Weights of a small GPT-style language model, trained from scratch on English Wikipedia.
Size: 13 layers, vocabulary 1024, 5.31M parameters.
Architecture: RMSNorm before each block, no biases in attention or MLP, tied embeddings, capped logits.
Training: a variant of Adam for these matrices, 122M tokens, 7441 steps.
Each number is 128 + 32 x the weight over the matrix's rms, rounded and kept within 0 to 255. Layers, rows and columns count from 0. Numbers have three digits each.

# layer 3 MLP down, 192x512, rms 0.0882, rows 0-191, columns 0-31
133002123109145104153102171155178159079197144132127183162099141120166116164096121151143114143095
119104111101140091111139170158180102161056113130166159164157088114171127126101116105076179108144
129120093184172105154105095106103151093099122193086169101123143086121130139175154073159145134080
166124088065117098114126121093109143125126213171119144112092176152185080154126127106124116124083
136112179134171095145097157093123125111126080135150091158122111117161121140093105098121110153136
078095145120090135109133087085098054121089134119182070134131176128103116098098117127082091097142
108085144155146139102127148100123161093128149143125163134123061123131101143111103106118151127090
099141087135107116092103151106171166139116176134120188112132196144116113114090151138135128143107
057077109109147180102127125144141095132129172152091103121122195113125109144102118115122113160134
114204134144092136151120081190130098145091107097130159127107126154104115166068109169122181094124
164104104126148112130214134158100126163078099122117117111112117132113192121129122111165142148078
149142096128075136070102106110078187124119182131105130167204126115148106123113094083153136151105
118050116106156056135163123074136101119093129115158140149149146116099140135119182137162154136081
115171164087112189145112102116097130106174118091125064111098137148096135141162084104137105171137
162101144116148099149148128112126079133209072124102158200141144102136084151155169083149130134091
092196102061139138168143147188119166166112074146090134113137133168129120123255146141098145168150
142102124083156175196156162148123098171157055121118083152089134176095152111096162151151105139172
178118141099135119137115145116151134111124138101185144105157164120156101126188165152126101217110
134130106102122095166163142083102087128166127125111179103131157097147084113152138134140130168094
121122140120127129093078119097121157167134147123183154170158116091151098135129142179174188163156
102114101098185170209131085147157131158086128176088105096140126046096082161127098174155166064067
150122099147088121186135107122159130172143108122113109120174198124151110107135120157077109132168
144075087177104109140139163133116089146032149112105110107133131124173113119148067125118049113122
149166123133102130082166177105122122099143087090101150150093118076158163177123113147147151110096
111203147137165146137062113125132170098163148120135180110115091166106138150048105094113133115077
115148155185144128152183138104159108060134189133138210134109174157098171116107094124171112098114
093131115110164130141127073126170151138103122202080109106149174090144179158143103086143124127101
098094038079106101100141102146167126133111175133138069105124116178105152130179124065154074089139
096142118126168131125053099157142129140161098149117121087088124095116129156099169117094212097174
092079152118109083152114109115140128114191143112051101098092128111131094108127112084150058091123
099108100131059113159104130133141086134113139122154122075075133155128184162114123109094180129125
145189116106108087190213163088149128189159109134120113213123026162085091058083169163129156130136
162108097099137103173135098184130156136063109127132177181117036133101138105130126104066140129105
167137172127176097129100119076108108113151147083068149104115131135131116150036098128180171066127
175095138147165175089176141122140129157133096111122172137146130139090157085134110136135124095131
122112105117125140135113118105126130133118070105130118098114111102145118109153108102114142070125
137171181203138105150093092063100135127202132135164165145158137158135129087104140158142216103084
115137107094078092146119137134167122085148093138108094157126154125119145158131100077123156093160
105149107099140118111191130094136153107149131144096128137210126127169131124146164130135150132090
130179146148060106111134191139067148149136131074168075226041132171205094094034164127137206235198
175101099117138158133094127139168136130113101091083169124122087153140151118131091135117074123168
126124153124219116138126101101094175095166113191077151116057106114091152109133090109142156129174
156124104110116164157112147144123126099113070147087146167133128144138164114172086102125162167118
133117084118163138157117094171125129128136148135130131166124068178143096133111145122113090115137
162123120081155112122157129155106157178110178137137115155142113175112113113110087159123133086139
145142127176144117107153122126163104204168124161117070086123146152156075176132136190132116098162
137156074135145133076105137130118148167141122155150127146085115102157167138156142148172140133125
152131093118141131070176104078160127158147143112170129151118157061129109101118111147106131140132
095087105123149130175103151167140112100120096166163158055132102123206139135163098145102098125151
101130108109191146168099089124123182125075107159121133138120111147150173096155096097116145170135
115153088146118158175151155120124101129087117122114097214119148089116072144096134128185156174117
152133100157104117156188127149129180088121144151171152152094145087142138157098153090191115069076
112125117136132084116110163124125119169073137118143144094122053143141123073123129073178150124077
152094136117141131097119074068124087088127162085088170136131148112075106180145188091156138103094
143133185165114149119152166128097150154102110107113184121158097109106174122177096126149076132137
120135151102142135152140155095137138113089248135199197154130190154149092153117114141131168152117
168133132140132119174142114142090142218112142006042117056157161069051123100093090078187140155135
136166071184150136100109109081127142105106156101146224092070130091126133157061095108112185102164
106127122107150100114102106136111109137151144109060148154153122174142166088103120101147191141134
136108160139151142133085101114177103152101077120096133160101123096134077146116111120149129113114
162150134133103133127176128156155154100161164121133101071131135123177107101144146134122130127134
147149089167157132115120125172118109122116119116128100116162177124145123171195112110124176131138
089114172135142157182124122141146099137111141145086116135151134147129141103148117112109168201192
122167127094119156184104121157109135126069121074172177233060124212076129095128110219125155163139
124171117137108102126102013158126118112131171119134154071157147114104129126192166105109182160153
169119144092175085113162144089142104122142190141100096089161255130093060157157104097216150082056
104126173154127127096079125167130159121102135108180109131124058161152142141105142104100147113207
091127116180178139136102145110127133105067160121149147174065108123148159114071104082107084139070
159139103129128177161147161171146101131108165191074104099138137141117121178144120115107149134164
077169168125126150141122097085155097108105156156076168149128149144136127115173105134133097096095
122120109106156146143120166145154164143116057182177204169146137127134133152167142155134127179085
095104183107107106113167174148134112110099139120167175136113133171077114143171149155144091146101
123097162094144131115167123139083132122102132119074111144128124148132121122112165069201107092129
088138126160100139161164149120128128135185171125136126129111116188151078174132128073128129166138
122088145128118118072184151169088156114118144134124177142120120159121106109121130099107062073166
106154151193132116186177121164169100051100113135202184163168069147155131162111112085161114120116
137143122159146130102098171122135132118205123151127158125102050116134091118069047113099160100130
173120154125220123116171203191122122118090130150117126167139140132119174137103101108101084090151
142121100165106149055078186116156145153088124137149081104142159151113178162103129136103122079064
159138121087094129088074097124129101160117112126168088082168133087135157129175084111123127104086
090120122122139049109151129148113120105132150109165133141097112115103119133129121141104097152151
119172124134112091168115114093143160032077114123153076123088094082149162095053136149173128133091
168099164143124146095129169109100115152149155172135107058115138131168158196157117123104136116104
131145085109088141094129094124114070153083119108098083148143129162101133111093085122155104150153
168099119159148119143082147143149143175172156108107125147089203126151124136096126168135165153158
135114145079133137112090078114122170154109179177142072175101128153128124125119171112117129189104
176137133119081116131108072176151140167144167039133054061070167183141110089130171109129155152074
139082121122083137127135108104123131105092155130151136156132120093138103110126170101176088116116
108243100099178193155114083124131179134085094134119184122146098131121124134137159113101175173120
081136068113138050128091084138131210096139111157096174197099132084205140121094191124182111142146
095065126150147135116137109149156142103145084190097099131119141099144163152107099178141117161066
163168131097108145154127127173092154136156130133141057113134088141100131118140143190111098167086
135073163168092096091105139185111132065095104093169106161116176197168154118107106188169090061136
119096116140108119139117111125092131158137130128084053090101116156167094126150115114138167167130
133145110134138153131143155143136134148126075133087078115178111077142147177157177144148135139073
141140154183158086081088118195164124099081133129172137135155106199164109086098129091124122175129
103133124139064148159155100085122102131099135110141142146136140106139143145108188114137128164092
108103115168089117160062144151126090095153159073079103073131116143110157161136142132145152162114
141049147154149144078164123098131117081150087108142146123103174068069133115153158101134119117139
134091117087144119119123106081101163089072066138143130131134113073103145120149085097101099113121
097204150147107125170129171096176081130165169127130165112137085138096195175119123065161135165137
082181103072188133156098196159142153095115098116194150172106117078126150151142091187131171080158
089136121191102198071159139081108125099079186121166122115100131140101122122061131195165152122137
134112157122093196078184165110135119118149130119131113157089099093144167112102107212104123167097
155172155157108098089114114139096142146117100101150114136165114113075160101157123215099142132147
117122115177085138138106130137149104086137131121130174079122145124166158150114109111114167100083
138185174158116130074132073191103152076155121129173153101111143144125086170141148148115110131107
162153141166120114125107180184121087168170142123172102068127083105090146126173115112146105133141
142089127099166118173080154192131168167090116147207131149119129145164069114100082087100088152180
089132147195076139070130128093128114075094098105170055187131114130111146181113159081157109118103
118109173125115140126103150091113060132093163128128161108086166070109112181139197127166124103090
104134150129153161165142087105121103127140136125152162151082167128139124157122171099133124156081
127148106115148156135230176138175130192105074122115168148156136102146125132122158083133129193116
097076097096082163154125089160142088101097145102189155160060055071112135118109124130121065128113
097036097143167123139077126152129141146144146107162119093096212128118068141183130142128112142097
139090097131153099102143115139133156148118164088171133129111076141141083095141152074129179171181
181127157193109167175148119078150175153079126163100162105116108064118131098169144106061106165143
130085099158104136110163139106154106104173154155133075100172111181154143118174105148132101138128
101137138118163127120132141227056083125145095130159112116132110205186159120139069228119170145124
084091135159212109102114085209133162095144134179121135119132174163145033150048113182094136109137
097098099143163140164132158153187138165176128117145180108185111175154126172112135127128139181084
122033132150102138125100107180133104139069081166070126125181139113101098094169147116164109151164
143103119153104108101106106118157160150062117151118101083098140087114104156139056176169187129077
097125056140122152092137100067145139031077123147174182155143140094177104167097206134133109216127
107159062103097082114144101081117216072070134079107098156145143098140131144114132115112149062135
099120142155124139133108167116114074105127127126152116133106102128100180093156149153144153101132
059144151092109142159160063142136084077157161088073140103140144145128139139174117123135049163179
105127126165134080109053153110095191086113124161132157108106144054152114075166152157158122120137
130153147126207121094098147090105132124119139134065137117141085180110135165133126116144149168110
103130119070101126102154149113152135136122082081136103134127067085135109126121162173097132114144
133132096159132086082102041111156195106137067081114145083151036069059155203134154170131099149184
118144188142111186183075157126112093144178109144167117102144126110077072149197178140150152072151
064203097170072127127135109072133097178104103130134111154113175118122144100110139164125138123155
136120118139120142157116119117165120153170091151090116133149180163145117138153094063123106150064
158138168136132124173094150153145104143134119128124110159161159132104095122145131160083117162146
157106160129149147084134096154126147127106158105103156099110158135125130140135116146130119146150
139115140130158156112091114116095112117111143107116180133124129108172081088103130144154113153130
166079110072148124119096164073126141169116133125105123121116103125158098151054082165142123159152
131120132117110116163185090110115104081149147158088098056167125141124135144161142125116061107153
102190131124110139175082116148152126136114223092129165107132156168169000131121061107172167120131
154199105139054096117084163131135100104108105127127077097125112106112106120097142174165113182127
060151113067151168156137192126119126127093142151098094208106050174138205128117108196154079165110
168093174090124142091143112106115088118127113142049137117126092111069136142051069102178112100148
120126092224172179147096140130121114117121159153112119096145115199171054113139131155169132195104
153113133123103095148168145144128184119103108129171127138179170124112125148179128113113110171151
211130146144144183148155078115141150087163117110120225174100129115145103115171138141146121129112
153114181169085132137074126094153146106076159148151098089104076063149044164168155197162107145152
141098094212143135119163110134126068121161127106167115097149103076136172101119065152178084111110
162113122103187101152142106180133118167122057168142136101164153138113086150159193094069094098118
112115179074095129103084141156075144134133129102103189142112116116095085159145149143075080140141
106212159149098147116181105120129166117138134087117107184127145114159092131065125138153185185174
178103108088151142071127147106103081103140159148131149134119147161140181143173121120104154133119
156169135170173116126103118076175088110199134123178157133135105164111139099098128102132171121123
108114036058033121140106118206147173139118126088156094069140104180156116132142152090127102094117
102122132131117079124136087150121154122135121117105167127132155093125143174128108149177133175107
184135197124118123170124148090061099133091141111087204162155152103076081114101103052157070144141
107105160099128097171129095080148092126132152105037158112124161049102073145103130073147077200106
124128169086094127118131092093117093098157181117129095144164086123120157132131112099164137106105
119212112136032124163156161201144117119100172054110066164068114255211083080051147129105139138156
149114135105159104090127142071107160108091109132085111116111109123111125108096092164166059082101
166131113099140144171130139112145216194137180147126107120145059032134194140046114106109166117145
134133101152148126146067137121128105088135108129156104127171086113145066117064107131096132103123
115164109110132155139104112099153125192124156160161102113141134085089162131141111111082165121136
136150172153176114097153138098137148109108131139105161107139104150164144110129162095197132137131
128176078127126137138112070112146138108097107159135113095141150103138083120116054156147107144136
139139180212145153151102152143150108154156129116095156110079150124095166131064155124165224122116
083169157103100123109101170056129077071151127145168133120088133110112112139169110120143084100167
133154172090160173167180122125077140060088109187139103162105094130130103109189091112122118121154
176124126105133090079080128126095077069148161162126103085078105123110119142080118165072129139165
120095091140126147087155111100150123123119122089070178142108132135193097127101138095206161160137
113121177089155057000128101065141118073163141142132140155106097073100106150130189200125191102115
140107110134115165165128148166153081134093119102137150118094160106097127142078155127139116150142
137134079078079169148113132079102157162109162090155095155138098110139187097171122130119114128118
112096167121152115176102178127136099112145136199184105163110053117140141129162063089176083062112
139173129168116148134139066166109074150148104163105077102085139211141114158117127168116116110173
093137110144117140177123130093145107109131122116095073121153090111090194131116116181133104088150
090181073150179106182104165087125091140136125141110138161094109035125057087178124145187094116107
166114183179176092114159108119150108136102058174078180128113109114181133116095159121205111122116
137137077162087147017150148085164179151112127092138086125152077103116190109108084094126140102098
152122151120162172133154116146189082195125113158104118088121118123068151115169117134136128147166
125188126040090163167109106181105170201131112112146096156158138161137174158200113134108088145166
098083162184168139100107151102133073152197075169108171126145110111101144142087096125162148129133
157114175125116172060107140221130086154117143111129157077121200105094162144121143153161112147180
110116134148115121128153175152115082104115136132104146108174075169123138117167153158187132122055
166055124118126102121168139109171182145162156127123149089180099113101156112147128122143124120103
148116128073167151081162186112120136098119139116120146164110104139175119108129095085131162155173
140160122094159135165110109105124153123155135130139108185182111098148138061182178155145162183108
077182105132175110131119160139096137107079127132191179135155130171156104136120121109036192101184
160172169122194146124122150070108118119138096146086132119078143063097139107101131156142131139105
111139131162167103136107147106173106114158142131173185079139103107109104171119128147103158126093
155112116151085157163178125160107170165150145086098129114117134174140122133140143126114102121198
117135140149169117153171170124156102126147106166192157157121169156083070161120145114163154114120